config = dict(
    norm_eps=1e-06,
    qk_norm=True,
    attn_scale=0.0897,
    tie_word_embeddings=True,
    init='uniform',
    init_std_up=0.0219,
    optimizer='cautious_adamw',
    beta2=0.95,
    max_seq_len=1024,
)
Each number is 128 + 24 x the weight over its row's rms, rounded and kept within 0 to 255. Layers, rows and columns count from 0. The size above them is the row's rms in percent of the matrix's.

# layer 5 MLP gate, 704x256, rms 0.0591, rows 284-301, columns 128-255
size [108 101  99 101 103 107 105  97  98  98 101  98  94 102  95  99  96 104]
[[111 115 106 141 155 118 122 154 139 148 125 149 142 123 139 153 152  84 116 106 152 171 110 157  95 152 113 123 156 156 126 113 142 109 148 108 132 146 134 168 141 130 147 145 169 145 107  97 145 112 105  83 127 121 130 205 133 117  95 116 121 124 127 134 145  86 156 144 176 130 126 123 100 135 126 121 102 124 133 165 167  54 137 198 100 116 138 107 167 152 122 168 139 146 131  90  79 138 122 125 107 140 102 137 136 119 113 116 109 162 169  97 100 105 134 115 140 154 149 134 170 166 121 117  90 128 132 149]
 [171  97 111 139 125 109 126 128 141 169 143 144 121 153 141 148 110 106 131 152 148 130 103 175 163 112 107 101 161 120 169 110 126 110 167 127 130  99 116 114 170 135 132 119 103 149  98 135 160 144 118  96  98 132 119 127 130  88  92 133 109 138 115 152 136 122 149 173 137 118  99  81  82  91 140 125 116  91  73 125 141 162 134 162 143 109 133 105 120 159 130 131 137 128 129 115 157 170 162 125 130 139 174 144 140 163 101 150  85 128 156 174 137 167 141 121 121 140 132 163 168  88 151 124 150 130  91 160]
 [164 130 143 130 164 152  95 134 172 171 105  96 119 114 108 127  87  95 106 161 114 152  95 168 131 115 140 134 156 153 161  87 133 166 136 120 124 149 193 104 155 147 122 110 113 128 111 141 130 131 123 144 141 145 121 172 157 152 143 105 140  92 126 120 126 152 185 159 139 119 114 169 111  85  81  71 200 129  89 136 130 137 145 147 124 133 100 118 174 146 136 131 124  69 147 117 161 118  83 156 126 140 143 151 136 153 107 110 112 138 123 123 134 157 117  96  81 143 129 105 163 128 145 129 114 122 135 132]
 [103  81  97 113 179 152 110 148 148 154 126 107 122 116 129 133 187 136 181 135 166 120 111 143 129 168 149  83 138 153  77 124 167 113 133 104 127 123 152 127 142 140  70 111 140 165 116 122  95 145 103 158 144 145  79  90 100 154 146 105 143 133 140 126 103 134 122 116 132 164  83 145 150 104 130 123 132  98 139 141 163 135 136 153 128 134 145  74 160 150 134 129 118 123 117 172 108 108 112 147 157 118 132 164 133 129 146  84  66 119 137 145 146 130 134 142 157 145 163 109 136  84 150 118 142 160 122 116]
 [139  88 124  70 113 121 136 167 116 151 128 133 142 103  92 162 126 193  84 140 144 138 118 113 108 142  95 117 104 201 140 125 146 112 124 154  98 166 136 131 116 164 136  81  83 108 112  94  93 138 130 155  92  83  66 125 116 158  99 145 112 125 125  87 146  97 143 140 131 147 156 143 105 123 109 103 155 148 124 115 119 166 112 116  79 127 122 129 139 107 125 133 136 141 148 113 146 105 134 144 162 137 116 159 133  89 152 154 153  81 178 119 142 123 136  97  84  93 114 136 111 183 125 149 129 181 132 111]
 [145 130 125 151 104 138  84 125 148 140 140 150 129 137  97 111 151 124 114 112 117 105 129 185 124 108 130 177  87 126 136  87  97  96 126 139 118 168 154 115 123 115 134 102 110 103 139 105 143 136 129 122 128  96 108 156 149  93 100 126 127  60 134 134 119 151 139 112 157 152 150 149  93 150  95 112 150  98 129 142 113 132 160  89  97 100 147 135 121 127 148 128  91 151 149 104 160 160 138 121 138 133 160 114 143 152  90 127 128 143 109 142 147 151  83 132 118 136 119 121 135 166 150 164 176 144  95  94]
 [100 117 107 126 120 120 129 156 132 178 132 116 101 134 106 128 140 163 196 127 110  77 145 157  74  91 135  97 131 112 149  97 143 167 148 122  67 130 145 168 120 157 138 131 119 149 116 107 155 138 148 106 141 116 162 174 108 137 155 111 125 156 148 117 124  97 146 149 139 172 141 114 118  95 124 106 176 122 148 135 109 110 148 158 103 115 134 112 101 116 142 155 110 108 130 143  99 165 175 116  61  99 137 138 108 149 139  90 107 134 106 100 133 138 141  94  86 179 113 122 146 139 109 117 132 123 133 116]
 [103 117 135 146 121 118 135  96 100 136 150  63 120 141  80 129 125 147 108 139 115  97 134 137 135 156 117 111 156 105 103 119 107 100 148 146 113 166 150 135 149 119 144 144 110 157  86 129 101 145 121 133 116 125 119  78 143 100  96 121 143 173 138 141 129  96 124  88  95 137 119  78 143 115 103 105 150 157 148 101 125 135 128 159 119 133  99 106  88  83 142 106 130  96 137 172 120 151 151 109 120 113 118 128 157 145  79 149 138 123 117 150 104 171 157 108 128 108  84 152 183 146 131 101 115  74 101 152]
 [107  67 117 130 132 152 104 131 142 145 166 132 137 140 145 159 141  75  93 131 119 122 108 145 163 103 101 148 153 146 106 178 157 143 152 115 151 113 112 168 106  98  82 126  94  94 128 135 112 155 159 111 120 149 155 112 129 154 162  99  78  90 109 133  77 131 114 122 108 143  83 144 120 137 126 104 124 116  79 117  98 142 116 140  97 144 173  65 136 154 170 110 147 108 146  95 121 111  88 113 130 128 156 113 142 137  81  89 118  96 107 145 136 195 152  99 126  96 141 113 143  94 147 140 147 109  96 134]
 [131 114 108 136 213  80 138 105 104 157 127 132 121 147 130 152 107 120 118 127 135 123 120 101 108 154 134 143 142  93 118 145 120 122 149 145 135 144 102 131 129 145 114 109 203 112 138 174 159 117 122  78 124 121 103 150 124 129 127 118 148 118 118 112 148 109 132 134 120 132 107 140 121  98 146 105  84  92  92 143 114 113 157 114  67 150 165 157 102 153 166 171  96 136 115 120 138  94 174 134 134 136 125 147  83 124 127 135 135 140 108 140 133 152 123 110 108 131 115 152 154 155 181 141 115 112 124 149]
 [115 115  95 121 180 160 139 126 126 109  86 110  98  94 156  99 140 143 122  87  93 113 162 136  85 149 137 133 105 181  96 141 118 153 100 108 120 158 110 149 155 141  88 103 161 128 110 103  71 143 130 127 131 140 117 118  92 112 174 108 138 108  85 144 112 128 115 143  93 109 158 112 167 132 127 180 152 148 115 133 161 153 122 158 136 129 113 101 126 156 119 106 177 120 132 131 133 159 119 164  89 122 139 143  81 141 123 136  78 122 158 134 137 147 154  84 119 151 130 108 172 102 113 132 144 154 140 167]
 [148 123 124 122 157 113  83 136 153 131 161 151 111 121 125 162 158 128 118 182 129 151 115 145  98 137 145 121  89 125 174 189 166 128 105 111 137  88 107 133 132 108 133 108 157 132 139 124 178 118 113 129 103 107 126 155 119 107 116 137 130 117 135 156 129 162 120 179 147  86 119  81 133 121 110 126 112 104  91 163 116 100  93 128 136  86 135 136 148 152 154  83 149 124 141 117 119 119 108 167  98 130 154 120 132 109 142 116  77 112  70 104 124 171 131 105 135 118 174 138 135 148 123 130 121  91 161 124]
 [120 156 152 119 118 105 146 116 113 102 127 164 164 137 158 145 142 135 163 146 127 113 135 143 132 135 139 136 133 123 110 119  89 130  80 138 133 123 117 133 149 102 145 117  97 121 128 117 113  92 134 104 111  72 106 153 126 146 162 151  95  73 171 157 144 126 125 115 120 130 125 127 109 140 155 157 126 142 141 117 181 104 120 116  77 123 136 143  89 113 143 126 122 128 173 100 139 156 158 140  96 130 113  93  92 102 132 145 161 138 125 114 106 131  97 135 150 112 115 121 116 177 111 144  96 125 176 107]
 [ 91 141 128 132 179 132  93 124 134 155 149 119 165  76 150 111 165 173 163 139 140 117 105 113 147 137 167 129 173 115 123 124 171 154 148 150 164 126 153 113 166 138 140 150 115 176 116 150 123 152 102 134 114 146  95 136 132 107 138 125 151 141 144 122 114 124 148 138 130 127 130 169 149 111 100 131 168 139 181 138 144 166 139 188 126 152 132  96 135 131 130 119 173 151 146 118 128 125 153 118 142 102 123 136 149 154 121 143 105 145 124 152 144 171 147 124 134 132 147 136 187  69 131  98 103 124  99  90]
 [127 141 115  90 157 102 161 112 161 146 108 115 112 113 122  82 160 143 108 152  93 110 130 121 109 136 155 152  68 161 139 183 148 108 110  90 150 159 144 114 100 147 148 138 134 105  85 101  99 134 116 117 132 140 110 103  94 148 110 160 131 166 121 149 143 155 161 139 141  97  97 134 119 102  99 142 116 128 144 108 117  79 126 117 139 148 144 156 142 105 127 166 115  99 140 115 127 123 125 146 116 141  93 155 104  97 138 116 106 107 147 130 110 123 142 120  95 148 122 108 119 138  85 148 130 179 149  95]
 [ 99  97 143 119 132 127 137 126 175 104 110 156 109 139 131 140 132 167 144 148 161 132 117 151 144  92 101 159 132 112 136 134  93 137 139 156 145 144 116 119 111 126 164  91 135 162 121 144 150 131 108 122 158  97 159 180 128  97 179 107 131 120 132  98 155 128 137 136  95 139 174 170  71 133 120 120 101  88 109 182 150 165 149 109 161 132 134 136 123 150 118 153  97 164 141 105 149 136  97 126 140 143 122  91  87 120 109 123  86  96 132 150 143 162  96 151 162 139 121 113 133 166 167  78 154 146 140 120]
 [142 154  89 152 110 124 140 127 138 121 117 135 154 131 108 157 144 134 143 154 100 133 128  99 143 118 131 149 150 171 119 121 173 120 169 130 134 142 135 122 155 139  96 164 116 159  96 112 148 110 126 125 123 141 144 109 149 171 123 146 137 104 140 131 125 152 134 133 138 120 170 113  96 146 149 140 128 101 118 157 133 102 155 106  68 120 151 125 138 153 158 172 145 125 135 161 124  88 162 173 110 138 104 181 140 135 111 127 119 145 102  98 117 152 152 120 128 134 135 137 142 150 105 171 130 144 125 127]
 [147 138 168 121 106 167 114 138 103 144 128 113 129 130 111 122 145 156 188 143 138 107 148 144 159 131 186 105 107 118 172 114 126 126 181 138 133 158 151 155 145 124 145 118 149 139 152 114 119 113  90 137 149 125 175 147 133 132 178  71 114 123 122 107  91  78 150 153 107 119 129 113 165  88  82 151 136 149 138 127 161 134 114 114 138 127 105 127 115 157 113  98 144 116 151 126 128 123 103 143 131 156 154 121 144 123 171 109 126 138 132 125 165 113 111  96  92 154 100 132 165 147 137  89 115 115 135 101]]
# layer 5 MLP up, 704x256, rms 0.0577, rows 284-301, columns 128-255
size [100  98 101  92 104 103 103  99  94  99  99  97  97 100  91 101 102 101]
[[137 140 126 118 180 121 114 109 111 174 123 119  98 137  97  84 142 127 139 111 145 141 113  97 120 115 116 136 104  96 141  96 128 129 111  72 151 116 114 123 123 137 144 148  92 140 136 131 119 167 150 103 157 176 119 134 106  88 129 166 115  97 111 164 127 182 148  90 127 125 133 114 120 152 130 159 145 130  96 123  95  92 150 115 121 104 143 164 155 125 101 119 128 147 157 103 168 127  99 153 159 116 109 161 137 139 137 159  96 184 150 155 140 168 155 148 114  79 179 122  88 120 150  96 128 176 178 125]
 [ 84 128 150 122 130 139 131 120  91  97 142 117 111 132 162 135 140 143  96 107 164 123 105 125 129 112 141 150 133  92 124  95 148  97 149 110 152 138 165 128 116 163 133 129 149 142 126 142 149 178 177  94 185 112 155  99 107  96 129 110 132 134 126 117 142 129 130 107 102 112 109 124 145 166 175 160 128 161 133 138 104 134 116 176 112 136 149 117 119  92 136 133 114 146  98  93 112 155 119 127  94 133 113 125 129 146 134  84 102 164 125  89 165 106 138 144  93 108  90 127 144  92 100 120 123 156  91  88]
 [112 120 131 168 181 130 142 142  96 108 143 134 128 174 132 151 113 125 131 109 136  79 144 109 126 146 162 153 151 154 131 145 132 124 109 159 151 125 137 131 152 108 170 163 161 111 146 124  58 130 163 146 107 108 128 102 120 106 109 121  96  88 135 130 108 140 140 118 121 150 138 165 124 138 107 135  99 149 137 144  93 106 141 132 140 144 144 139  95  99 156 121 139 146 164 113 123 119 150 152 114 120 126 152 156  83 164 116 165 136 125 151 114 110 147 108  98 139 173 138  66 141 126 160 104 112 110  92]
 [149 103 100 159 123 124 176 130 144 105 119  76 109 149 130 125 107 125 136 126 108 126 136 109  85 130  84 128 158 147 134 175 118 126 131  97 196 140 114 101  61 115 155 111 125 150 130 154 127 121 117 103 143 118 106 144 135 146  94 120 156  85 172 133 142 121 153 129 110  90 110 112 160 131 127  97  88 149 119 113 109 104 139 157  90  96 120 120 152 166 125 119  92 128 104 121 130 141 154 131 118 153 127 107 105 119 131 135 110 148 102 124 122 138 114  99 121 140 135  89  94 115  86 180 112 141 143  97]
 [ 95 172 147 125 145 117 110  97 161 147 121 115 125 181  97 123 153 142 133 122 136  75 154 148 118 135 134  98 137 154 138 111 107 120  94 145 134 165  91 120  99 169 145 147 109  86 154 110 176  79 118 121 109 116 112 137  93 133  91 161 107 173 152 138 133 100 145 103 141 125 115 115  93  95 150 118 119 140  81 132 142 164 170 119 165 186 128 121 119 151 147 104  94 149 117 110 170 127 175 109  82 150 137 128 106 137 101 139 104 120 146 106 139  98 110 152 140 145 109 124 120 151 145 120 167 140  96 138]
 [168 118 113 124 123 119 114 119 108 162 164 155 123  76  86 139 144  83 133 127 119 111 128 134 159 147 122 123  91 129 116 141 133 174 102 116 123 121  69 161 127 141 139 124 116 101 125  73 160 146 118 132 154 105 124  82 152 172 126 144 127 113 124 104 134  92  98 113 108 127 152 118 132 147 115 105 133 169 112 136 125 145 141 110 145 120 160 142 100 106 109 119 117 131 110 111 144 112 141 115 117 150 136 124 111 107 123 122 146 132  95  89 138 183  93 104 124 151 127  79 106 145 106 115 122 152  95  90]
 [128 162 159 121 148 124 103 140 132 137 142 122 116 176 126 111 147 107 150 101 148 112 105 116 136 120 156 158 184 127 154 124 106 103 110 168 132 160 136  81 121  95 114 160 141 151 108 184  96 107 137  89 141  72 117 144 126 125 100 141 170  97 149 116  96 148 118 122 154 153 113 137 128 119 196 136 145 120  98 132 132 139 171 124 102 159 167 145 156 157 130 183  98  77 132 134 178 130 145 139 159 155 126 134  91 146  88 101 153 116 155 121 167 147 133 180 115 126 132 137 123 154 160 121 111 131 136 109]
 [112 111 151 174 112 162 115 144 145 102 131 146 117 117 131 123 145 102 128 117 145 143 141 133 157 144 141 125 146 143 144 176 143 139 176 117  88 111 136 137 141 143 108  97 117 131 118 128 134 167 142 123 145 108  97  97 135  98 113 110 148 145 165  96 146 113 150 109 109  96 150 134 141  93 142 119 151 107 155 112 184 136 104 102 185 175 120  96 180 126 110 114 153 128 123 153 123 119  59  72 121 110  96 161 150 189 105 149 122 103 122 103 152 152 176 134 134 159 170 121 107 127 122 127 126 138 154 125]
 [101 118 161 137 117 152 142 118 143 120 137 124 120  99 126 115 155 125 139 179  80 123 133  93 128 158 147 148 125 106 116  75 143 158 126 108  88 137 125 146 141  78 122 119 114 137 106 102 130 139  99 117 124 172 118 125 158 126  83 107 137  91 118 112 128 153 118 159 151 105 133  96 134 119 115 145 144  63 149 134  89 138 130  70 119 124 122 102 126 102  81 153 125  93 165 107 124 137 147 179 179 134 161 140 159 151 146 112 104 139 124 169  98 155 124 137 127 113 118 179 134 119 132 122 130 124 152 109]
 [164 118 108 144 111 155 148  87 122 144 135 143 151  97 116 152 159 121 122  69 128 141 140 142  83  77 190  93 135 106 107 141 120 144 102 140 135 160 122 137 134 154 141 144 156  84 154  94 155 159 157 131 126 107 125 155 105  92 172 149 115 116 126 107 123 143 129 136 114 133 111 148 155 141 124 107 106 120  87 114 152 132 130  78 139 138 127 102  93 163 112 100 128 106  87 104 156 123 147 140 149 138 125 119 139  96  97  96 161 142 114 134 124 153 117 120 145 144 108 171 100 151 106 162  98 144 149 127]
 [188 104 157 145 113 115 102 102 104 166 138 168 139  98 140 126  88 111 117 120 147 132  85 134 129 103 100 150 154 128 177 100 153 115  91 135 143 135 141 146 113 123 136 127 146 128 119 149 119 146 136 134 145  97 154 116 139 119 150 109 118 110 116 142 135 122 141 170 138 122 111 107  98 152  89 157 127 112 117 111  93 123 118 161 123 116 140 130 141 183 188 116 126 154 110 125 168 118 132 156 131 109 137 117  76 119 152 120 117 122 114 101 122 107 151 152 147 151  87 164  93  93 115 148 123 131 148 100]
 [141 109 111  84 142 148 160 158 153 136 148 130 116 137 159  97 138 143 147 144 121 125 138 123 145 180 160 135 125 166 125 135 118 166 140 129 156 152 120 143 168 106 105 161 142 142 176  88  99 149 100 155 127 161 131  83 116 147 114 105 113 102 137 122 102 164 133 120 166 106 163 112 132 124 119 160 142 207 127 149 143 140  91 170 166 115 138 127 162 132 125 143 145 137 135 159 112 134  85 129 163  93 122 130 147 144 118 114 127 130 152 174 104  83 159 135 139 147 122 132 132 115 122  87 169 112 130 123]
 [134 137 162 101 135 123 130  78 114 129 138 180  82 118 156  86 136 134 148 111 133 108 150 113 100 119 136 176 104 137 182 108 107  90 138 136 107 164 158 146  93 118 142 126 117 131 127  88 102 109 102  99 137  87 122 141 126 111 161 116 147 107 136 160 137 151 112 102 111 178 121 105 144 124 129  89 172 104 117  85 147 166 161 155 145 175 165 128 117 110  99 112  82  97 133 121 122 138 109 143 129 140 144  98 105 135 128 125 121 120 101 160 106 126  86 154 149 106 141 134 144 137 109 166 150 115 129 114]
 [149 150 102 115 133 109 153 123 101 137 130  80 107 125 130 112 134  98  92 116 130  92 148 131 111 140 151 126 110 108 128 170 136 137 165 144 106 126 156 108 106 129 128  95 148 113 139 156 118 139 145 129 138 141 127 136 162 118 145 129 105 107 117 126 115 114 116  87 136  94 147 152 124  97 150 105 179 118 101  65 111 134 159 180 151 107 144 122 155 146 103 128  74 119  71 134 157 121 143 122 146 127  97  81 102 106 170  90 124 117 123  98 143 146  98 123  85  86 144 135 118 153 174 128 159 173  93 136]
 [158 137 136 126  90 132 104  59 148 134 116 128 112 124 117  95 119 116 141 148  96 138 108 132  67 124 129 139 127 155 110  82 121 100 133 144  90 150 134 102 123 143 120 151 130  77 106 120 129 178 145 131 140 124 145 111 135 143 141 144 138 123 110 108 137 146 146 139 132 165  64 155 100 130 148 167 103 151 114  96 116 119 115 126  95 122 123 161 122 140 183 178 140 120 131 107 153 102 113 129 109  98  98 129 135 105 132  95 108 173 159 138 147 131 157 125 143 161  91 110 138 124  68 140 112 133 112 145]
 [120 144  99 181 102 115 163 148 118 141 112 124 127 121  90 106 117 167 116 173 128  93 127  93 173 106 119 104  62 105 111 121 110 138 104 148 137 108  89 147 132 104 153 115 130 145 132 118 128 138 134 130 142 162 110 173 103  98 146 130 112 169  98 163 114 139 117 136  95 175 136 147 136 111 121 117 115 166 135 118 125 137 165 134 158 156  95 143 128 109 111 135 149 106 142 128 103  99  79 125 121 151  96 123 119  80  92 112  88 120 156 161  98 117 118 136 118  94  90 119 103 182 148 122 154 120 116 133]
 [ 75 144 122 153 149 160 142 126 150  96 137 136 155 109 127 108 144 117  88 107 124 127 114 116 110 159 135 108 176 114 133 112 128 127 146 121 157 138  95  92 168 121 109 117  93 128 124 126 131 167  87 143 126 144 114 127 111 115 163 152 126 146 159 134 104 101 136  84 124 174 150 130 144  84 125  93 138 179 150 137 143 137 123 172 144 157 132 121  97  97 107 121 166 102 125 117 160 129 105  93 145  92 125 115 129 144 156  86 101 147 124 158 138  93 174 111 130 120 136 153 126  73 128  94 169 138  99 105]
 [123 105 168 148 120 163 126 122 129 136 121 115 147 160  84 128 116 119 143  98 118 117 137 142  84 151 141  97 120 134 139 146 153 171 138 141 193 157 128  89 146 129 151  96 155 108 140 159 180 136 144 122 121  78  97 133 117  96 119 102 142 133 142  83 125  89 138 125 118 145 136 111 143 127 129 139 146 149 128 121 111 113 128 113  97 149 150 148 112 117 144 167 100 125 158 122 150 126 113 155 137 116 114 121 139 145 121 166 139 134 136 107 146 118 121 171 123 119  84 161 141 171 142 146 107 121 148  94]]
# layer 5 MLP down (transposed), 704x256, rms 0.0517, rows 284-301, columns 128-255
size [107 102  98  94 109 104 106  98  96  97  94  92  99 102  92 101  92 101]
[[113 123 165 147 116  92 165 146 105 132  96  96 127 123 133 104 119 132 131 102 111 148 162 159 119 100 125 132 161 136 147 138 106 139 133 136 155 150 143 133 125 119 102 139 130 111 144 108 140 134 194 117 160 116 130 153 108 169 178 142 122 115 112  98 104 101 100 157 140 151 107 120 104 135 102 151 116 132  86 132 124 142 115  88 120 143 160 146 111 152 171 137 144 119  91 143 149 134 100 182 137  95 151 167 133 129 116 131 118 139 131 117 119 119 189  93  95 147 118 208 146  87 126 131 160 122 110 117]
 [105 151 135 177 120 112 178  84 119 159 105 118 120 118 124 146 119 117 126 152 113 116 128 120 114 131 117 138 139 101  91  97 114 145  99  74  96 144  99 117 167 144 105 131 141 111 134 137 105 171 148 176 134 128  81 131 117 101 130 126 127 125 105 162 122 124 119 102 105 118 184  81 133 157 122 125 121 155 120  86 121 123 159 143 131 143 125 150  94 120 135 108 170 131 100 148 113 109 121 106 143 130 107 150  87 130 134 101 128 124 143  62 140 119 132 134 183 166 121 129 144 154 167 132 188  80 159 161]
 [140 180 142 156 124 187 171 142 114 117 151 126 149 129 134 132  92 153 137 121 107 163 155 132 113 107 157 127 101 127  78 115 105 131 109 113  99 126 130 134 169 133 111 189 170 159 123 105 138 120 170 142 149 101 123  97  86 121 188  90 145 129 172 103 138 158 107 157 136 130  83 140  95 155 137 157 129 109 104 109 118 168 145 128 156  89 151 120 140 105  92 117 103 133 131 107 133 123  83 163 128 115 114 108 105 120 151 158 111 160 176 161 144 169 125 125 143 102 139 176 135 124 127 131 111 180 129 122]
 [133 132 112 149 106 142 155 166  96  97 133 163 145 115 167 175 112 151 105 127 146 164 154 109 132 118 148 150 108 168 115 155 129 118 146 162  97 100 152 114 174 140  88  90 119 133 139  92  82  93 130 134 159 106  93 122  96 108 125  97 133 152 136 145 122 154 136 122 166 150 109 148 127 143 156 157 151  95 108 138 121  92 128 133 144 136 146  96 147  85 155 146 135  92 134 144 133 137 133 110 109 117 132  65 153 125 118 113 143 101 141 142 112 122 120 170 126 129 138 102 167 131 211 123 134 156 121 115]
 [100 145 110 141 135 166 121 113 127 138 135 139 114 110 137 176 115 112 151 117 115  86 134  87 151 124 151  91 157 128  96 155 116  94 163 123 129 148 138 130 151  99 125 121 109 162  66 154 168 126 125 115 128 137 137 102 126 149  83 143 190 114 143  92 156 131 132 160  96 131 120 123 118  82 162 109 132 132  96  99 103 139 105 144 138  65 137 138 110 159 126 142 161 119 101 117 149 119 125 129 145 131 165 159 156 131 122 120 123 145 126 151 121 119 115 162 144 135 117 128  85 102 118 170 115  97 122 104]
 [147 110 149 100 123 151 142 123 114  80 149 154 126 110 183 106  98 126 103 128  98 107 140 108 144 121 133 119 127 119  77  91 141 115  97 115 127 132 105 121  89  85 151 132 150 108 103 133 136 111 153  93 118 121 186 137  98 115 117 133  88 126 138 128 135 117 185 117 100 103 140 148 129 100 104 185 113 120 122 155 122 130 130 109 134 120 126  98 140 132 150 117 139 112  82 107 129  93 127  72 113 126 128 102 130 140 187 118 163  84 134 114 127  88 167 175 149 103  81 191 161  91 119  91 110 158 172 121]
 [134 155 117 148 164 104 154 111 151 150 156 151 165 114  86 140 125 130 132  88 133 139 126  87  92 143 139  78 140 146 143 108 162 195 108 118 114 153 111 142 160 125 119 138 141 139 109  99 171  86 140 124 144 125 116 173 127 108 123 145 166 164 101 135 120 134  83 137 141 121 135  92 118 159 159 133 130 126 126 120 131 134 181 117 143 175 137 125 108 127 123 107  86 132 108  95 148 114 165  97 102  70 106 116 135 120 106 152 116 119 119 144 133 115 135 122 109 138 103 142 133 152 155 175 109 175 150 113]
 [131 141 167  71 119 111 128 144 135 154 119 178  98 142 122 148  88  91 166 111 117 136 102 148 103  96 123  73 104 114 161 141 121 103 131 160 153 151  86 136 102 132 127 132 108 130 163 109 171 109 156  86 117 122 144 124 111 128 106 117 126  41 114 156 129  98 129 135 148 132 144 138 121 144 121  94 131 127 160 192  85 153 153 119 131  77 141 164 109 145 123 165  94 120  98 112 145 113 125 135 105  80 153 158 129 100 132 116 113  99 143 102 126 101 127 134 130 140 150 103 130 111 120 105 113 147 130 145]
 [137 136 137 159 146 149 121  69 115 120 151 121 139 122 137 121 112 136 122 129 147 140 140 150 177  95 167  88 106 186 160 122 158 113  98 144 125 148 143 199  96 150 136 154 118 140  88 132 155 134 144 158 157 103 157 133 147 157 155 134 131 149  75 122 157 109  90  97 148 108 135 107 100 117  58 113 114 152 127 140 118 114 179 146 120 180 150 168 157 106 134 105 102 120 175 148 115  87 132 127 143 132 169 140 187 102 106 116 124 143 141  88 144 123 121 135 137 134 125 100 151 169 117 121 173 132 103 138]
 [168 106 130 135  86 153  97 120 147 127 132 150 110  89 111  96 134 134 145 121 130 104 148 153 123 159 107  95 127 103 103  82 115 138 101 122 103 185 152 123 100  89 158 111 152 164  90 116 111 121 120 180 143 149 116 130  67 123  84 111 116 108 139 137 103  88 101 101 133 153 124 132  94 116 121 131 158 150 117  93 146 134  89 153 136 125  96 176 108 128 112 133  84 116 147 126 153 131 114 106 142 135  93 128  90 120 132 119 166 126  84 117 100 126 140 133 141 163 108 153 145  98 130 108 121 158 101  99]
 [103 150 132 124 144 121 106 133 150 114  81 174 145 114 157 166 113 177 146 161 118 110 163  91 148 120 112 129 156 128 115 123 119  99 116 138 113 144  92 107 116 104 121 129 124 111 156 158 145 127 118 103 173 186 104 117 123 139 170 150 120 111 198 105 118 153 168 104 114 124 156 151 163 125 108 105 157 126 137 164 146 148 124 128  97 131 141 120 133  98 110 175 136 150 144 121 109 172 142 141  76 128  98 125 180 128 180 130 137 112 151 136 128 156 143 155 116 100 136  69 151 117 135 142 130 107 118 138]
 [126  99 121  94 108 103 159  91 133 143 179 102 173 123 143  93 134 114 119 143 104 170 137  77 141 142 169 169 125 112 116 143 114 163 125 146 104 142  80 120 103 153 122 119 154  94 141 155 130 158 153  99  79 144 144 136 147 172 123 141 164 133 116 157 124 124 144 100 139 165 101  93 130 116 131 126 136 161 106 147 160 137 105 119 136  92 149 127 132 135 110 162 131 120 170 159 113 146 135  83 165 159 159 129 140 124 126 122 134  93 146 142  69 181 150 100 111 145 160 107 148 132 119 151 132 134 137 126]
 [132  98  96 123 104 145  73 131 117 119 110 133  85 163 113 125 146 147 140 150 160  99 116 121 116 138 128 123 120 171 164 173  68 172  87 126 107 161 145 121 105 155 142 134 139  93 149 126 145 149 160 132 127 130 121 115  96 112 195 139 103 130 110 116 101 158 212 137 127 128 131 143 126 131 117 127 153 106 194 135 164 129  60  89 144 132 143 150 166 114 146  94 104 151 125 136 130 132 124 138 136 110 129 104 153 137 124 106 139 123 120 115 191 160 126  88 114 117 115 157 125 154 143 120 111 197 127 104]
 [145 137 144 118 147 175 204 142 122 105 156 120 124 145 133 153 154 130 172 130 138 120 107  89 147 121 148 123 159 111 110 115 138 133 150 115 139 135 145 127 176 108 125 107 105 103 116 132 115 149  82 100 116 118 124 167  89 152 148 125 115 149 110 105 106 114 154 143 121 146 133 111 159 155 112 113 142 116 170 131 153 124  98 134 126 155 113 146 139 146 113 179 124 121 101 218 148  65 108 128 119  96  65 155 144 138 127 148 110 129 131 138 106 132 141 149 157 142 113 122 159 116 115 132 164  89 124 127]
 [145 123 167 104 160 203 101  84 179 131 111 114 163 144 138 141 154  85 127 120 154 148 139 133 165 119 149 167 142 119 167  96 120 131 137 171 118 152 137 112 138 119 107 129  99 132  66 189 160 136 133 174 134 134 119 156 152 117 136 139 124  96 137  93 133 178 111 113 138  97 122 161 120 109 116 157 130  92 123 139 167 129 100 132 158 148 188 103 137 133 136 121 131 148 108  84 109 144 145  76 137 150 126 122 167 167  99 135 142 173  91 147 150 121 120 119 143 154 125 127 147 112 129 132 145 113 155 152]
 [166 134  94  97 117 124 112 119 150 125 144 140 153 154  98  98 141 122 132 153 158 116 128 164 136 109 138 121  99 142 113 188 126 141 123 137 163 121 164 143 129 107 112 153 119 137  88 143 154 145 101 119 161  96 120 168 122 127 108 112 141 154 177 101 135  98 174  89 155 145 134 110 125 109 164 178 137 141  97 149 158 136  93 128 145 129 126 170 158  98 119 130  93 132 154 122 106 145  85 129 123 133 115 118 114  78  95 155 109 130 116  94 105 117 109  64 137 131 104  90 136 136 114 121 138 175 136 116]
 [124 137 105  96 139 171 137 127 123 118 163 137  90 163 162 130 116  76 146  82 150 121 114 133 118 109 121 116 128 136 101 130 112 215 102 134 136 108 157 163 140 118 121 112 136  95 129 100 137 116 141  98 140 127 110 129  99 123  60 126 118 141 124 175  78 132 181 124 144 135 123 163 103 121 110 130 121 167 147 142 116 107 137 132 125 113 191 131 106 159 116 135  97 110  98 155 129 160  94 184 125 137  91 105 189 134 132 168  92 168 121 152 125 102  84 138 152 123 111 140 139 127 132 130 139 117 115 122]
 [175 122 143 143 113 134 115 112 135 142 121  85 134 153 163 160 155 150 130 178 139 160 131 101 103 136 136  55 119 155 122 134 136 128 143 183 114  97  70  95 139 150 123 105 129  91 131 128 156 128 107 118  92 126 138 130 152 156  87 129 163  84 103 149 121 152 127 142 155 149 127 141 175 117 133 119 134 143 108 107 106 136 115 135 151 163  75 109  86 151 172 127 128 125 124  90 134 131 141 129  82 150  84 122 106 131 120 116 165  95 152 139 111 188 120 107 119 112 118 117 138 132 127 122 143  96 118 118]]